From a checkpoint of a small transformer trained on Wikipedia: vocabulary 8192.
Each number is 128 + 24 x the weight over its row's rms, rounded and kept within 0 to 255. Layers, rows and columns count from 0. Numbers have three digits each. The size before them is the row's rms in percent of the matrix's.

# layer 2 attention key, 192x192, rms 0.0457, rows 80-120, columns 96-191
130:148138132089135158110133145133150104123120105165126148124139150139147137173128133122146082123101115121102157073140120151143142157165110130116121192107135158120109171089119152148141164121122165114156157126115117128116121154126122164087129156128131121149143151123109188139132087126105162108
134:140166099111123108093161159150137156107182167147172149131170133152141146091177135145126131156139097102130102128145147142112127135111109133112132152157159159166136120161100109143135160142134147150140143110125082168118119144154094136184118121158098159134143145179144111140137146138073144126
099:149144110068094108169178111120125112102129150137089133143115110105126126161121093110119117128128130161125102168128139096135127088159134142155143102173130092129096119145083144128090151138107078130116146123075155074143134085148098142153098155118159148153112144153124133130133124158167144174
122:136165156142141114172170113150162120122122106118086147123112141131111146198141114163123132138150113102094141089114129113125146089100170102124128137100099104132123136111164136151135124135135151080135094146126112130126126171152102135147103147091133097154129122147118101116123086153113107104
116:138127173077148115131167170110102087128112167130158205128138103156149129087156112102169140107149144103123098117141121123137087083143139100159152110123145155138147076085125115137129147144121112096135091123116117111152060118076119095109168152087113133145079148137108153122105139172139118164
121:109141100103097105123132133105108163159153166164129128141146148099106158134111151133132120137155151089136129126153138129133120144120099150139093126164127112106124100128171121152145170120134161108135140091137122145103160143134155128154101121123170133146171100084147127124127101130157166125
117:092103186127159132122135137112144147139155134148130104165121098105122171130087129121116192083124085163125119167137160088159140152103108133121140126176114126177128174106177105085142107119143135141095146122166151138128168075157117166105121150118133122104128092123112123121127160147109152144
119:162143129136118119125135156134129149131128107120104085113156131135137137167094111084125142144110124146128132115127110105169121143107086142127111106133152119170108164167078135114162110116105121167141176132121106120106148091092171157137175078145141140090120097111155147167153130145101126167
118:176088163154122123146140112159156147156092128144161128155150127100131102123117156095108143154152192093107135137156136116139112111120112125082141128160148096144113065128145145137142178142119090105152134171081126119141102126119130131103138131147147115134145107126095130102114174087121139140
116:114140108121111126106111161084120170108170094192103116137123132115147130126096127101148175101089145143130201171136111139113158125130150123114118143125154084120156107172118138152170092146119126100153131134116099159115117096115133120138174143107097123108103158148136100121143128131119128131
129:143130136106131118143176114164161191134094120132122160116105142125133145102163121120163157116123097138116127167146135152118154096102100163134141099084147146129099164102118140115120153101081153161129129099126108091148155148150129121096151121095158151132099144150118129108123150120132132130
126:056151160116108126136094137126129146123140145177132084119130147155120103134113151093085123103125122120098122122106148095125082134180104148136138110119066144120142161143133109088142124114105144174103117094108168080108131125144127147131146117137127129188132106117161143166096079126120111131
131:121116151133128138138115122081113124097130131134137106128116161140114138129140082096137164149136097121120117142150122091123140146084155127114142118115110105101120176135164077145123147166101130126150120127131099170153159118153131156164164103101144114119135147131149162158111130183159122153
114:133101137111113133142110075130103116147127091129123138124118162122147165110114132119164114103115140133147124115120184124127164134102146161107122103117157099163148151150112120139077148112130118107133095102173170129138133189131116119126122110146122146143166106114145098169118146156116113151
119:119158076133127105158102160110142123119122150106125116120096135108095104130111097131158114137120100126112121144100087142141121147126170119163132151102133137094144142135149098094172119146136145129128129163119137097106111111079137106119097157122129131151123129091139075133112105089136149155
123:120142157152123136139110119114129147135092122136113151130127110133143102118151064136118132148077080144148127102132117124119143099138129169160131139137125126124129184134177136114118152135140151120149157099107143143116121135105119107148161110113117084162142099118141146114146151095117125160
099:101153145110109100111108145145133126153126111140100113142091139126140117136124117125097108146086071106110127145133105152143125150154084158081098142134136157127130117138181144133135130133148177135147168123119158142086127154139112119142148153140148094153131143165121177183141108105157131138
097:140142130093141156132125119151147157106134153166122120124109129125141128090155099128161145132109111122112131170120159129112113140119127156163154139079107168155118172108111122141148141155122144160140157168081156120163134085100114107100140139116130132161139147145157164088064120120134146085
091:138129116110119155139107139128166095178161146098114106141067133103113147111084101156154109112138144084105110200121112131185100137149170106136124111161083104090145145145090099165118116168127149103105155130116147129112129119122064109079136101160149127130112158134139131105103132116131092188
099:144129111117147194153161107118123124129111091065110125148131142105147123141161122130115129131133154155111132115089123123102126135115124176109124108130147134163146119150086122148137158086125094126106124133125143123141129106158120108130111124140122127156178116116151122155124146137153159118
092:078110139115119132130127075083152132101123138136166128111140111138152115120140138148138153170115120127143126108139111100084135158134117116136137108103087124180152093133137153118133150117093105144106138133152114081129154122144136137130084111104096134112118080139117104164115093171122109110
092:170177151130142096099126101147118134102135147153106106164108168160136143129128125111115112141119112136113126126177109126137141124087133136137122184084144160096115142157177115128136121112118140136118127163084116146127116131115114173116179111128160112102134183158117146166129138139117132083
091:149163105175116171090121080171098133092082129105111141135123098130135121110150142149120129164163156183150132119158136151122131088090092138128137122105170105133102126118142138099106138149093140099139152161135129090140169101134172131115143101099104136129114091090105108145120149086112087070
095:139120148075108101097067126131141121169139137142141137080141171103132141148136112144131159128118133117139139130120150173115138149123133106132111153113092128139111102136119163127110086186111133137110122141136137107119106160094149097115124109093109132151136151167136118162129101163127131153
111:079100094138150132103083137159111093127114198137161131123141082129142095092123115137115098141161143121169102118100103128106154116114139097105100141138125117170113116121102168115139126078167106111115154120148110141109151087119155163133108139136146134136152130115102086154115147162141117115
104:129107141113150109111157126171131133098108101137101128124065105136110159143127117120083117124079115127106139133134142095134116168117121127151134096119135137160112146165123123121154106138156086091102174117095098170135097118118134091095145144126115118121116146112134129152154138138086095145
088:143160156125145151152140110170136122130134170122146153138121201104109137150167110120160143113141118136153105119152141121098104157126136121104119139116132119127114132164090134126078121126099108134127110136131153067159111154147129116134150117137148097111118122152123111131136152128190103120
108:104147189066088152123148149131105127112095173124122109122055102110143132164158098139088134121089128118120140117128141136135137173109127081137103160150139122131105145093167152135115116157137131127085127107115122065120110110129101117147200121077158149135109124138116184151115131155096094128
100:107125124153107121140104132085118122133106191165080189126112117074151131112142153069151134108114128080123157108108162105140149112131124127125118106159125147143150180159119124134137121088092140089166120150121121121148133134098104131094149084110155147150136139203120118086136106122117155103
100:148119150108161133144082128143144133134150112093148116123117154162106132103078098102160110191124161128117133133108124145113135113118133152157118117110156158105167133092136127114119107125119149098115164143114150136156084106124111097087171132144099134138115177112158147139114125106119162154
106:107140107098157164144154133099129100137148112140184121141089149133099079093128104155147110112139116102100132124158108124145124167103135146108110140097182138104146141117136124120087114139123099090157123119170140120141154151121152132170103096107125126133103135118086100097140129110140051116
101:170130115145143098170105163143093121113120146103142106126139120126142089099091096104149130134151141129112128119171096129145113130155133116100160149126134118088117143127143113109130142109182099111129139118140135137101132104096102100098122090123123111133141102122109119142118159094104108156
085:153124125140143132130164134123130137118121112100141080148149110133137047087145140167113120124173114109131153130100154135159127128089142150075173112072147156108119164159136144117131171139137150151173136147163112165096149137111114123153167074105085116105097109120116125135093148115112145125
107:146094169115133200104142083190127128145144128135162120182169100122128146103144142144086125163134114088071111097154136130102150154131134147162149178131161128134103121090098138103144105160120126139132121113132147115142112142120059136156127107150140111101139146125118101104144090124128138119
106:149149136110154077139142148101151139150156121113132090126145133123117154133124102120173140108131101138109141165156129131115139112126147082143154146114114136131126200134114211155101158094130147134096130143113091122162139112117096123169148130104123140178112116134098149086112120143121172145
094:178144114102096099090099112135128116167126113104125116139098121104170168158120116100080122142126089158104127160132130138157173091101126111105170116143082133094071170162168142139143134117135096116110131107092092132120105120103163106074091146073169120146133132150106124174120082109119128163
113:144137146156103123176060097080116108120125139120126115130121110114134139090141126102111131173142102142140111146166082103140155060099153118120117111092108133135123132138113156125144115137155126120120136142139062115120112123132089112076115141163155152122109140096111127152109097103142094126
089:094130146176107140125106092132111130124088115158138114099144158121105136121141167113134141119119135151125146097110114103154130131151142094130163103141126141125152145151150119139145160138166165077139137124170127160078090102074119133134156138158129086113096131126128115197113144120093141107
106:096102168122157111152115135088142125157130129161126142169036137121119116177143111079117125113098139137094129112120121150128117106164149156124117137106119112081125156133138119126157126158165097086161121103141142104108124181098098126099136115162118118120128164105130094132128095129132160139
108:134156097131164129118095122143149132130142168093159122075109137172149157091143104134103128106177095135148129131122141119095138148116101133098108126124091131166123164091112115107084135140118126154170152127122121104173150157131163124093148146099147116097115076137123120164145105124103106176
105:122130125121137167114149125132143171104129128160146124153118113147127096128106173110123136102177162101103166139119113131139117129112135116131132144129056072128172159158098106177150118173132141130124110146139131129104094144108142110111134127138115121158134144145143100101146117080160107120
# layer 2 attention query, 192x192, rms 0.0472, rows 81-120, columns 96-191
122:145090131164137159140102098090141095153128135166106154148180140160121114148089131109148132120148175124140136132109135101139109139103159133126137155157123162140135144137141112097153111105127120113158128128133109110153138109131175095090118084139154086122104141126076180119111127070178125134
118:138121152156126103121074175156168131157107142089171090089134148099149146113137113131107107102138144142142096080125147113126148125120128116134130138133160153125127124119126079139153109115169169186141166149107095151128122174102147089146122108134152123138129147172157115146125114135166102116
084:136182097127131130102117190158177151113133116138165108179090168124113102113094131086128123134099134090147109109104106117146092131119148099131156131169092158135116137134166124087101105157132148152127155098166126136132127141109160139119158143117135107122094130079140132123095122101119130107
121:139126093106120111141157107109151146165140093143115065134086094122123110128102138121088125102155123143106156149153167107106101168127109185163094112151131140166113130090127147090136077123155151162133120114143121144099171114135114117125122107161144138135159116107153111124165109084135124148
117:136083160079133142148109158120130177133125115152141115105143155175104109127118171117120163090104092121137142153155123128104126134078145128125123141090112117099105131148159127134110166186118095179107107124138161085038082130140125165162130106116102138090152133105108141118130127138121131161
112:134133130151157141168106142185128117105113138089095142143104119157122122138095075172124093067120141126112131149111121134124168134134160138135133108121146095102084083165084176184092103072156105111144136105148113126109106166101150129092123137130115120102130114123155117163115146122125128114
123:151103127108105157115101110115079090106141134102106145122148083156111124171147090105121144110096127160106153147141160113139150129124135140115145169144145119132101147116146151133160119130103129137135135108133126083153171191112148148141064150125144147129139133144095147108057139149127131100
120:135120100131081109112099113135130109122141132130149138110103111112141075070125109099143130104122081160160147102107108161163125121127107151218173139101168126129124082110145127112140108121105157105138126100116125100135116107111156131131115120122127121070100154156099133137129159117121081139
120:164092119149130206148138104115114115141131126063142139127163130128145104139135140103178112143131140104148116126124151145140166113131109091118132124102135162108101132139080101110112153125154124125166128137137154090149121175130131144121130153179150125137141161119115125115108129118168126103
121:099114156121167112108123113140086096105108111154121139156133102086130144109148112126110116112124142133125110117105095109087112090130132129121184114117139135181111122144127107106089101103156143131099067132086134121117141130122142077090142189127143110119149168143125108125133114147146137114
116:154105132151140117138119111128110135122131113170139157135121152071139153175119127145165133143122124113100134149166128137124152121080138096118153148066145099130117178147128156086120148172122109130176119155110132118177099116123090110093138145089132169109118092101124146123148097136128149144
113:174158062147126124114112154140115135139126148089087141138151096152131123118108141111145168100106104153148072112111124132148132156140136150135094132121160195106133118125116148118127112145129109149143107119127112137105129139081117107110122163150144104088117115099138155152133136093121140140
116:109124101144134141120161093117121098138129171096075132094093134091150149102100139165104102140131114172121175146137130096141126156121112144152111091130155104127128132123147121130140124144078132136150142146103127112157148098131109118099113092126099097143125164107124159101129124130154109122
112:130083110152144136163073190126134173134087148156127119118129112152139102114166110141153161114149093169093105128105130101109151100119117143133120114134111133133146155142130116157122118115134120115136151127115111165149146164165156141102151116128150106133123129153085159156118110093110088120
115:103165150147135153091123170114109118085119146145108095134129143108113106144121132157131145101129096083089105094149130100147158127111151057146139128125159125134094146139156117108117134107110093181103103116148119115086113103134110152155106158124172152114126148096100161133136129140134073112
094:144154129148126133106146119107128080108123151109149142149119170127123120125116110146158147148113136153112106106144103146117106143107162135105115139115110176105146141145101095162091119149093178120092111129136111167122156118153134111149185117147128144126122125042120147134090110149161120112
099:130109090117125106149146170108111087086134133089108164103106132166101116136133132144127145132149139142120129137190102118141131109173126163138103156092113140088119136144138111099141148124146140051131127092144142149113126132105103145128107102106156096119136123118119161158091132121150119137
088:153170157148101108164137145112142131115132102140171132093157158141123133139115112128119146104176119150104122130116144169144134114131093151159135129122103176129091134091113138155152123091134133095158127108128148179107165088101134125122094091107132122113113125120132148125105132121116150113
082:131131134111079123125100129102128101139114151129117128131133119111076122152118100144106145095161117130128163155139121127168155128167074170134106155117126131132153137094137181133107146124130119136147130125098172115088095134145110156150120125117112134117118143180119182137101160153108136122
095:130151157132179153156082105186177143127129105121098145172160133110103161114084130088148101113104151112114136089156124087121122140128101139134189154132136118146119142158129126152149151133141103171137117145138101118133089178084127127126127158130169151121156128153138139129131164128090109078
080:127168120119201090077123173103118168130115110107094144100119139141153145118150116109089132120124128119084096120130099187108118086117141121119174104147111094120089147110125118131129120138131117121101125146073110110120152137140141110153178140103121092108111118089122099101173125126088144175
090:154160122106135141102073141102142133182110126164129143152155123122134182146107165175131135147100153127154121126122133138137177100125109137134133128179104119159120137133129139108127136119126119124153107136108119093154150152166142153129116116106111161142133113116157154158119121148131120164
075:136102133133169157102155170091113079145132109140149111106114131131154114104136169145115122142145129118109119123099136133155101115108126128121167126116159080173113135160085109133120158134105131132114108140093141135135176091171104120096128114115148139128145102106098130154135143138151101166
099:176088179104149132122160094143051128149131133114125133132119120098124139178080144112148100113138139138135159131116111123142155138142150125122115177115174134123125134123115142150101162150120113111119114102088119123106131129140101150084117117120131093095091155134129122158141126109126161105
102:142147144123098133081161096086094139114098095115120132125137115131147121136113119116119162114107129148100153135150176121088140114142107120160132085112104106114129108114117153132076092074140129181165123104096153139139122122141147114141119093156167142118102096100128075096153119137146133143
085:114123101105177131100099144151106088132107115134132081131105107145110098095164150140177132094142140126106118130088123140145106133151119166199141109187107108115094150132091116168160126140149122133101129114140086116120123109123153135142154125140173116097184107118141120135120152121110160160
089:156146094107120157099129123084120112098170114124146104137090155122084119099106153121149142080089131138118180135133126089123147128125141144112123156128185137157152128089119107133123128123156127100134132107146113180158156152104139158139171159116139126113082160119167125087111085152132156143
094:145142150110118165127134103143181124144155115145142103135173151182150095183125077152134159133132124164136128127154162150127109135085123115129121134150128123097133082119122116111135168121112162166149099141142089154138144136138067098121140168170155129133120128143140115137133112123139111169
093:097122149083133127191145155113161122099155113113128135118127095135097144110148166091146151118104169072144125144150121143145117103129117129151128109168149142123161136114115125132132110105114154118137138116137116155133118156139180115199163110133087138140099130165151157111117098107177100165
104:161168171089096113067139132110129118115139095107130158122147110083142138125105125126145111149110093101113061118146102114140132155157161118134163109112160104192148102097134114125154117123116127112138125151115105139144183191139122134093073131135133108166144127123139128110157137153091117160
096:122129125115131103172100126121139105101136083122118132115130120095105114106100135143109133100156102120160094114114124117114107117153060104139162105071159127107157095134154098150115169153124138119133129104112145135103142139171144140103096095147107103143152120151118115110122110090128109097
091:134157123157091133184159108142139141147118100117109165127145149106097094108139084149107129134157181152116174151138101142066084074132140118149116132146111151082082106151175126132097161125119133130139100103128153125112165120110150127148113114144146117136149123129126140161122080120131113085
098:111167143141119079171098157105111135139128094134145148133166146065115125150163071116114122139166146106148123128116105138168147144120120122122140145149123133101137118120121123118136100134179092097150129166136122085125074155100136101109114158134122120105106119156119099131149101132133132126
107:129096124128138145141131120151121145149123148107101146177144093156147164158141135164126135113156110090149106144144165138134129112104102113093113112122101145112154128092109156168105141132119105112138098093122114081132141133142091062097122133142134173159121097108120119143104142105133140079
101:127147101132121146094145175110115080144108152105102133103073135132099121097075116177124137157142094143102134153110125135087150089113172137101133101088165126161152160110149161121145144138102139102121127173096127142134140160124164178121110118117161087125120119137122145132117125123123147112
090:127106140104107140170137110134164119107151143145181120153149102104106145089150133116117127086125137126137107160131131090104104149113165125157121118145084140123104103066124154152087110177146100121130132083139146143082124114124145151078087121153153128164136122129160150158127096090132106120
101:135084088094152124145160136124152111144097143146108128151077117100112114110114145158123142118144131111130168143095151134103123143157092111123117151142156132089151101135085117104114118115139127150142136068113114131118098106123158158127144114137129168155130069138124117134107105073089116147
097:120120104150088100129130141156112164188100133138156128135097110149093150094137068130140144142140107128108095152129121155101162125113130114089183127090182129119100152143135110125169137127141125102145125103102139137152136163115140130094131170177147133121096116138140121109106093122106134179
104:139138094150121156123147108121144088128136135112121089138118114097109108116144149155153140150083118108165099105125146150101140136138158121117111138100082167135106150124167112103137110169089107142087075084132153139137135138130124111126128160126116134142154124099091119172145152123112122150
104:142149162152139089109116098147128143177143141116152131118134141135153114166150080109151058139113110127124156154164125179137126155108101116133126129141093147142082124133150114122131121136182159163142081102112130149131158124156080127171118153084126120129112134123083127137130131136155094143
# layer 2 attention value, 192x192, rms 0.0471, rows 64-95, columns 96-191
133:116091146134086169136161101130139099168117170135147116156172128149163147137078100105076126132143096157177133136123142131117139153116125148105156072136105076119149134151112109130132150125122145128126120115129127142144105110134149104130130142160136127098139192084151106137131094125148150146
144:133134153117149160122129155153087149134118163129110182122145172146127158093123149088108123137159144135113140124121130106120124130157114146134137111156125120103156162121120152103122130138122109123140122105110142162160118125125121165113132110153157158116128132125156187075117140180138122146
140:137139132129106113159053170100145121126160077143095114065147115136131150078100123115163107140141096175035128107140147150133113174119137153098107099141119128129135140091104116125121115131166146137132168138140136159125112117131159106165219132099143116165135157140117103147128144133140126105
142:128105155147093156123143101111062136161126132132133152078141165083152130154151145131106136099117162129116114126130086156135132117120133158131125131128120117133130158141132134101177077164203127121128146141124126161127112118116093113144115150149135137097133141110154130168153135096147109149
136:128134145114086152172125125121132132156179147133111127114150080112094107149129096120116082132117176151107082145114119120078137106142135114160150110153123095130135111160152117108123130125134131150127130116100108139088141149141138112098125146133145105136124134123147121094103118094090150140
138:168135118101163119123107129134157145079122168109076161138102120132127129155117173141100165122108119125156141140113122132113121191107111139136122152130157129109153107137132112155113144152134123103099088131149126154124137145120121112143104137154157144087136105172155148129132150175124118108
154:145111145115151131171174117110132147152159137165069108129144121118095135133100122110183128072111145099139144138107132127124113120162160088112094137079090095102126104128159160134125112178149112106126092118131130131132125119104121119128145168133130130104102125164148140140104124120143149146
129:103122126130157128129146116120133092164115077088123065099095132158099105156123150139122108165124094144090126139090087140141138151169132079143081165154148138171133137157124138154131134062073108167147152132107156109153123132111135126156141110135124146122121100119136136124104137090166113123
131:137099145117153125109107110111176158121161159165118139153129152139135101136132070147120138130104127125159133135135066137118151161087132146142127144095111127117126180147137105140110156155138152160147145143116124151159169132105110143122126107144101136129095085150175149133130107157163101136
140:133102059122129126117179153136114110149116137125114143130142101115096141127155138129125080152146150183096137150185140116148133115124103102136123138122134113086088146101114152148156137115155123149127134169163140128091128115143103127137132132123141109122138113130092145130099150166136127147
143:148146125098129140120146133101126062142172177174117135132095117105141148146117178128111126149159118119136172152124126124124110148134099115138157149143171141139157143149145125124151134100069158150125153171121134126128152138098118116134076126137147134130104123162176126150089107144171108133
138:145163143085118159107155120129131095164124142134131121080100147125095101152133113164108163126148137128136134146115128072104123095098161117117127132113117140168128148135090156148146101092120113127133103152151098106104115088145142071146127126132142113127142147129090119120168099115061063100
146:159133137119099161152196121092122110163124088108160128122154141117131151130154130153131069101167141127126109147129128098144156119140134137134149120131137091114154148164128145154142143157122145140109086119086170142117127133128133143089120145171097157096097119141133124123104155118140104122
128:114161117125106100146096140107147124116141151137122168145122162133132169139131130139157143074166146139125121142128171140125089087090120121112091143124089136145135109158132154187096143110127112148100114145131090138140184126151157108103115151130106136129108134147117109103103128128156121067
134:153123080144135076149120135108161088144118074092110144114111143091138116140105128129117137138115147156144159151119128150138139128120133101118158188143098150133081129120081104122134141094146123132091120130101147156085105137144128080134136090103140101118120127124101144103146114106146142108
138:125164095157100107133154167084123129132119131136110110116136106155142095141099126145133139166133134157111075096155099126134089147096125127132106103135113086164096149161117133136128131155144131132099123136153145094117108156106102096136185103090148129130117180134085117142116125115098115126
129:106062153142129132074121102125111146155140114091116104109101111071078149127125161158120094090105116089116125128133121098156118132112112151112108146136109151151168138098134146146132083133137127136125103132149115142112129107145159137098133171096152127145138104135107157127142142103147095145
150:139140127120129147086110129126118127110096138117132116123109142146151069144072116090132128154138130128152135169110154118125133144131122121095120100095118145115104110123101140150174130129120170185137144126170151114103114102137184134092161129108160123151136123106161165098136092127162056109
137:158112138115137144153111130110149137087131149173126135188110095063139122128150176138100089086110138102098149130136096114134169111155130095145126138114103126116148115125145090118187168123122148105142088106155137081088117135121181170132109077149073148120140103133152121112159134123132132129
140:087152151120123144135110158101166147148126128111125152183116134144086115160125152101143154116150102153127121138127177128146106127123141089148100166105155105121128144103139156133153144075100137155110121143136157154128161151126117126133117176115138117192136128134148138147147122126112157115
141:086151110158133120109104160159143093125125111158149087163134110116131118139174153104107185137137106100135119116126116136172143134148120093117143144118111095096134163104104118102147138120128126159123120164096104163118135139127122157136101091109151131112118162115104137108133150157154147134
133:109110115147171101075122140107184118184128156114173112140121086128144154095118167133175155129158123134135112139133138115133128124094144109124111145094122168192121132131093147151124105115173122111130125123105111156140126155118149083122172109140174175136100093078096120139082154139141099160
145:150112126099122108115103134142137100083135110136114090074142130104148131130103126168133146144083130128090134108106111159105095143091121173134126146121139127127129148147150154090149172138068123118123128109088134170151123122122097157149129104152143145153127150101159127123090178129156120132
131:158105159149126112176116143078155082126130076117106131132143110127109160115122136132092131189136123155126123112194121127179118180142077139133147146110137122109121096129155133117102131125120125084136119163106117114132067121117124128149134139120111128106166161135137125122127113120125144111
146:128101125174108150152129114162120151119130129157142120105151145117095097126120160152077140107137109140151097135127149142124107122087125117120113122156084080132122135188184113137150114123127154129108153159134158142125182088154153108173164119112126107135118127145128094130153110119126094087
152:108122150139166121140124114151153112134088097079141131144103079131133113069134142150117159111086127139094130159128128110160124157117106173146103147108118117136091162149149121139173132102142126097086143129152109166134112188169070086138145134116113125139112152064111132180150123139093171143
142:103090127070173161116135126180132110131118124120103099100156132138131120133133121094130151142096164114168135088137167098108143131154126093093135171137164131141148144168127142132102149122154099107143135139095142136104140186161087103072138129094113131119088140132134113122118095128142116141
138:116139114125127138174139167117118135139121193150120129168147127177149148157112150106152131089146105129150152132121121142150156106160150114128112130133133165151132113094099063136172142157128121128142140142106146103135099134127133127136057130116127161099118120095117105180136135104159121143
138:148148123149106111137089110127067148105112103115182099142138129111086138078143160098134090118126132165116129111138106095109150158139115140090122133137143156117131142108158151165162100153113136134105125168171112137103127121124125172111137192106111122098114131103094179157140097100063157129
133:086199095150146099117136124141129117137128077136138121127139079155146103104099096150096130104116151142146161093127129135120140163130108130103118125132143177129081108112111136162104112108135119128100154129164106158100150106129148115161109133141148124153146125140136098141150161127110090130
151:126128080144120104115109104115161180094098096093088125120146082156144155107111177110106126129131107082120108170084148130123104107099172102142144146088153135142151193157100145146142098152121119129084154157126130172110148108137147099110156089113127119166130141124111125145156126151080141093
129:159075141095097148090185134143129144128120160120138113132176124118147122124099159118139117109120144099120152093126114181097103111158126096133146121131079107183105178136130118106096162171115133142119129157095126075114159166097135132101118128098075096117136134123112138123139125141136173115
# layer 2 attention output (transposed), 192x192, rms 0.058, rows 64-95, columns 96-191
108:086111162134149162151106080092136114161168159166106143178083099153144129152126116124098136128159099099102141131102165133086122083099112120094118136140133112142140147126090141162145104076138105178178108131141114111134166098129136123118132103135136119126127107086187125160096108128113119122
116:105138177109159122099063125113142114104107164135105135135155099136133136124108161158153084172145149114137103089093123099074118106108179129126124115098107115149121144135170092129112111109164135121105129146122149136133129107196084151144170162104134115154096145134132102125133155139140133132
110:132093103088129118169105125132177109144119116149126146135143120129123093178031113125118169139168121109112140135127136119153169169157115179144091119122148107072109083165136170130140157105114171153122145115084120146094125137102109108157087158115169153121144143181103119152164110149145101159
112:127132180095129107138131119108130128145129128124132168147158141129145091134132111152162121136138130089142145145142158128090141119099139136129106153115136147151144108125153114101138121115144148134099122149171150112175144147120126114121142116142163173114190083171169129138122172096156170165
115:130180141111104133159161119155141178113116152108139161107119135159133133091109140121102137127146158109144101076140134132113145130096134164161081086166168144134115082095114128121104114110127161116152130111121116123127123201131141188129079133174088153104130134113158146119124150121129124118
114:123106122116156123085116105110086142183125126127141091167150088151096094164118149157173121116166124150116146106082082118120120113143132098138115118114144161127182152147085126101167128151137161157133108176157102165149108162166104136154147114118098107097137133117115134105141143118100077151
121:127172114135116125104123141140129087142111139161171156126146138161109153172089079116168160145150127106131097102103120141100152133120142108130112170149125150116125126108136126124106112133122139128163136136170157200091166209149171150107133149114095101134105154137153163161124144151110205145
110:123084131105122123168083146087177125132108105111118114113123150138131164125151120119135127084118091111119092132102128163133092166192164153110133142140095142118132090127137124101115104144120115132133156157140138119097151155114106105122131104143130110204158112121140146138122162155129139147
115:124112138128115153100118124129133136109138114174117117104163093118152113117149165093118128150119150087070114092094139145134145140147113122160150114121089118152125179105104112139135129156146132169143135162148101117146162129155137132125120118156101152160159146123132151087149084144086156152
113:124104137090079144134148138142131119114152169155121094151139129091119120114159130136162142136118075134116100169111130158124119093137127133114119132096170133085109105091143157084120154145124166122111127117159141163113109121152140148117147127142144142146125148098162155159111155137165150072
119:097118144149110124124135100092135104137134127123076160116151099080115108132123126136093109107136135161150122129148107141170117124118148105169120141146138123143137127122138101113105126115181092104131124128138115158095125121137143143169100119122131120164105129153127158134125066164125089087
113:119140123129116185136106158139164113118147148101100140124109131172136153140120098090121130097138115123135153160112133150124127179147112102147132144123129155112126107124141184130108118092151103145146114114172144101127147127149157135129106113091109105130139111124084082163115180124126153128
116:085112183137116130122129172167119120137170135168143123113107120134102135131129183125076189121138138152119109160117135124145073135158132137114096126160176101155101143143131095097132119141159153135151125101118158134096145178110134096157129131127168119119131116147164097128107126127117112132
106:151132114108135131061168178112130173100105097109166140133122136164128135110156106096087123132157141143135109137152110133163145144133112126129141168136158159130135095103093141166108133153133174143153112109103112136144149130153085168118122146163126106124112104111145123129146111170079126108
109:098073157124124115112173093125119114115091130121146111124133154099144091110152137134113114134132148099163115186094111177121072142119127119131154143087119144125103110096121157094079086163150146176136107113119106112160115141139097109083132145116116115140180097102124107161172171140134162098
109:120095072167083117128135117115115120127105155118126101139134127089115148123129128105092150096155153114125136093138105153095161099132105128163135101120165122137099105115115140158131106132149120092117094136076092062112153143128099137155113078081152139158099137163127150138141137111131159160
106:091143134118083114119114121101147138144157109124163127144126140110110127167112158147128131120130076130101172101134130167122151175137145091135139098116132104156148124074144112102154164109160169092101118139150156112132152111133137164110090129107159144134157135083152125128129103101149169145
116:081106104098087088151134125156145127139150084161090127113110141177094104137088103138139114120071130127144117101123152171183100107106132118087102098170147148143118107109084117144136107141123101115110130102135117113130093148194113158132122116107133127098133124145099125086147134127174137132
114:150146109138132120139113083140121160107141123092124114152160137138114095131138106118148107162105112167159137114100110154163121128123102109127173149178157084133148161127157098090129122139170149093144088145107123143142108188097121108150103127107111136137110128135125117114049127132152153104
115:121095128120123115093157071176171144077122148080142134098122128187123165115140186100094125112144111180125097120134121129086144104096139153129112121142134138094111142152100112128139128137110110131123150089140180112125135148145116157132092149152103112158154115132151096130141131138161119127
115:086127141148089123111124110118150110135132129135152138135134160119110140161126110076125129150103158144097154117073076097161102172134113091124144111115122127130127099129142134141163104142103121129114142139104118088178122099132140148156123116116117153102112123084111169122093120151151124163
104:115135140110054118100155151161155161139132110090129135129126115123124103159160105078115135180171158181110148130110097133085145153152106122142113127125080116139118097134093157105140120115126135167136123134161181145127138090143121163150115124116098154095118160124149127115146146127132148139
113:101092094090137157141127118113164161118098151162124132124167149106113092169118140109120085121147115133110117147085145162113128122129105142129139159151112094138112164124138098165137104119114141100156084164123134139148175127133106141139123142166101136181097162115121108144163184115166121116
113:100102119140124112115146126146136157106102094115122134131122153197167178143130087121114131137111140125114134143157118105144108104130137132121069102123153115157142114131111149040136124115167120137141118130111126131118110097127133090125135127148112141122163165129156138125103155128125117107
118:125116149130139136095176103133116118156143070138130128129103130142131137087078114102122161127145108130115171140120117140132128092131139118115161082127195120135112137106163134144142125130098157153106110157105113158158158139146099112168146106139104135154100105148154117168174187140101142177
120:128152111145181148141183097127128147164171101103124115147118165148172144126119134131114118115133139133103121158155131101124169103174125117085126164116141091070133150108134132093150113126115091135097105131138133104167130127087105102102129137148099145128115154121092198155086160138135138101
111:144189131142148126124124123119098149145141137135110099114108105154155088167120151144079148122124166132104115149122092138128099159128107104111166195103129116118133067151119120155128108146129058116122126114170133153164131101148135146136138146122123104169123137115172149128161153112104106123
116:138117136148108128120081111123091145107151140136123126147108103114121163118133100117151119118138188125157090126139124122112126143144137137103090103104076149168132112103088157103159116173126122135148121103131182122148121144131084119139065120133105128127134124129139140131106151147096095128
111:118138131131123161126121136134130120136128118133168058099130139152125140087116144139103092102057119173123134124148115129097124086121121125095116092170152150144119120110141126115143175118135147136135120064124141136147184130158123121157129154160158124136093169153099142153124116152137122106
112:121112125112134158119158127103105134144131100146140096077142103067106141120116118134140154100129180139153145111135137144115114144112090150095155112170097124104109118124126163137090157166093100101155132082121157117127119122185131106156111117146157153160133151106112113140145118131113144125
120:132144112125109113096142114120185082102129093095116141170105129107091119137103140132111107118175143121136139145101098110168104079166145126149162140151142125103131157117132100125125111165093121119135119105107114084125138153107127132108154155174151132092105146107110105155137121113138111159
107:123145125108072146150173154107103118121152099095129127124112137133166090065094152138165124090132168131076126155090122109139184118104157139156136131149107126130146148135139134138134125112126069114116127102146141096195148130079154149171131146133177117139082093138153141161117116125147119103